config = dict(
    qk_norm=True,
    train_tokens=132700000,
    dataset='wikipedia_en',
)
Each number is 200 + 20 x the weight over its row's rms, rounded and kept within 0 to 999. Layers, rows and columns count from 0. The size before them is the row's rms in percent of the matrix's.

# up: layer 7 MLP up, 256x64, rms 0.258, rows 178-188, columns 0-63
# down: layer 7 MLP down (transposed), 256x64, rms 0.14, rows 178-187, columns 0-63
up178,108,219,190,212,176,222,187,175,199,177,185,218,209,216,210,189,217,197,170,228,203,193,189,200,149,173,191,199,216,224,198,214,213,191,180,253,172,182,230,218,204,217,183,207,206,240,168,181,235,235,217,194,184,198,180,184,195,193,196,180,190,191,192,229,199
down178,092,219,194,214,153,207,206,151,218,219,186,169,200,186,217,214,185,206,194,219,225,193,219,224,198,182,196,216,228,222,190,187,192,219,172,215,190,218,210,160,180,208,234,211,226,218,177,200,197,203,238,199,202,196,219,170,226,178,214,173,185,232,190,217,201
up179,091,242,172,189,192,215,218,220,225,191,182,222,186,163,198,159,231,206,194,209,183,159,233,217,194,187,187,186,211,222,225,199,201,194,220,211,232,183,176,220,203,180,203,207,193,208,181,172,203,204,201,211,165,177,217,214,178,238,196,218,181,208,225,196,175
down179,095,232,187,187,199,186,183,207,225,201,183,218,231,167,194,185,184,182,201,187,181,185,242,213,209,154,209,222,204,197,230,186,221,230,216,230,171,181,198,212,209,172,230,209,195,208,184,212,171,194,175,171,201,192,214,235,198,207,188,213,156,220,212,190,209
up180,089,200,218,186,179,157,207,227,194,203,199,182,175,210,211,238,214,219,171,224,187,224,226,207,216,194,210,223,204,189,199,191,199,182,196,170,213,224,205,238,194,215,192,178,209,171,195,180,182,214,147,182,231,189,194,150,206,226,209,206,208,202,194,184,229
down180,096,214,198,176,198,214,172,190,221,183,193,212,182,197,182,157,182,163,217,185,218,164,212,200,200,220,221,200,218,217,216,217,190,205,220,247,214,185,220,172,189,219,180,200,155,191,159,217,206,208,204,193,186,204,211,240,185,161,198,203,207,213,200,229,198
up181,111,179,217,165,211,196,190,194,229,227,166,209,232,220,192,193,201,182,159,155,194,224,197,195,202,222,202,232,177,188,203,188,209,182,210,180,220,198,187,183,202,240,156,204,199,210,177,183,226,195,223,201,202,190,197,185,209,235,196,189,184,208,207,246,188
down181,105,188,200,156,222,219,202,178,244,210,149,188,221,214,202,192,203,195,205,208,161,198,165,188,173,209,231,210,191,198,206,200,235,222,207,218,209,214,193,204,242,214,167,202,203,187,181,223,210,196,216,229,207,182,217,185,187,197,169,199,215,212,200,214,163
up182,095,208,206,179,200,201,235,224,215,202,218,220,202,153,198,220,186,164,222,163,227,183,226,178,197,196,211,215,187,189,188,206,184,195,209,195,203,189,222,202,187,196,223,198,221,227,186,221,189,197,206,226,217,218,224,217,156,218,211,188,194,166,168,163,161
down182,121,200,171,228,188,215,166,188,182,199,165,164,183,209,209,179,218,226,190,208,188,207,225,238,189,230,191,186,218,193,192,187,184,196,186,185,202,230,189,204,208,204,169,191,168,215,209,173,200,212,198,181,191,170,179,216,238,190,201,204,210,214,241,238,234
up183,109,200,212,208,173,191,214,221,221,243,228,193,198,208,226,185,207,206,178,206,194,212,197,196,193,189,174,147,225,214,187,227,182,196,178,228,223,188,199,194,188,214,213,183,210,183,202,234,201,232,193,229,177,225,185,191,201,170,180,148,194,168,219,190,201
down183,134,204,170,189,208,179,200,220,214,209,246,203,240,206,228,197,198,213,216,219,174,181,172,175,186,242,210,175,233,222,187,215,187,207,179,209,201,216,172,200,195,207,206,193,192,194,175,211,190,225,188,194,184,210,205,226,228,187,165,156,190,160,213,209,198
up184,095,214,217,210,196,180,195,216,200,190,197,142,187,218,178,243,216,206,173,220,190,202,219,177,210,185,184,201,214,195,206,214,193,192,199,214,201,220,203,223,159,190,170,187,177,192,224,226,254,193,181,223,191,213,201,178,230,189,239,207,184,213,199,187,228
down184,088,207,200,213,239,241,197,198,186,162,207,179,207,206,184,192,213,194,222,190,216,177,202,155,164,208,205,196,214,196,173,197,224,177,205,195,211,200,178,234,212,161,197,191,176,217,208,220,235,217,172,213,227,203,173,173,233,180,185,214,176,188,195,186,220
up185,097,198,226,177,177,246,215,208,234,210,185,218,153,202,195,158,205,208,207,196,186,200,189,211,204,217,189,178,197,196,222,199,196,190,178,184,218,197,213,178,153,216,214,188,234,229,212,195,196,219,171,249,180,206,211,164,203,183,185,196,207,184,217,194,207
down185,094,231,163,181,242,161,208,225,175,193,193,230,208,202,203,215,201,201,180,186,181,208,177,229,200,188,224,224,188,195,190,219,236,206,213,225,169,210,185,202,245,208,207,201,175,200,223,176,225,162,200,182,177,194,200,183,219,176,181,185,211,194,194,176,196
up186,125,214,235,173,214,216,196,219,175,242,164,199,194,176,198,166,227,188,215,225,223,213,203,190,233,200,208,194,212,189,212,211,189,195,179,178,193,184,187,190,170,197,172,210,230,174,185,229,209,199,211,178,201,219,212,215,183,176,223,223,232,191,171,217,166
down186,123,198,209,207,177,227,260,180,211,189,192,195,191,170,205,209,194,201,245,225,207,232,171,197,221,211,227,183,196,231,177,183,204,167,189,183,192,168,185,197,201,206,177,201,233,211,193,208,198,217,200,181,208,211,187,231,144,172,206,201,188,202,202,199,204
up187,098,215,198,192,224,183,188,201,192,225,224,183,153,222,236,180,206,193,213,225,233,191,212,200,197,208,244,174,189,197,185,211,198,205,198,187,206,223,223,190,191,143,204,208,223,211,171,200,217,174,184,215,170,207,192,193,154,192,232,186,209,226,200,208,200
down187,109,214,227,229,212,251,205,170,233,197,171,213,197,211,173,161,161,179,185,189,197,205,179,234,191,216,214,224,193,173,217,190,216,191,209,221,151,184,204,227,205,212,197,189,200,208,190,219,198,196,218,195,206,192,213,186,185,219,206,246,193,185,199,180,189
up188,105,233,222,217,187,193,228,204,194,199,202,184,217,194,209,233,188,225,215,214,210,203,200,176,199,193,191,158,180,208,199,223,146,185,219,195,213,213,186,192,184,241,166,163,186,232,173,210,182,184,203,208,181,224,215,215,210,220,182,202,173,231,220,176,201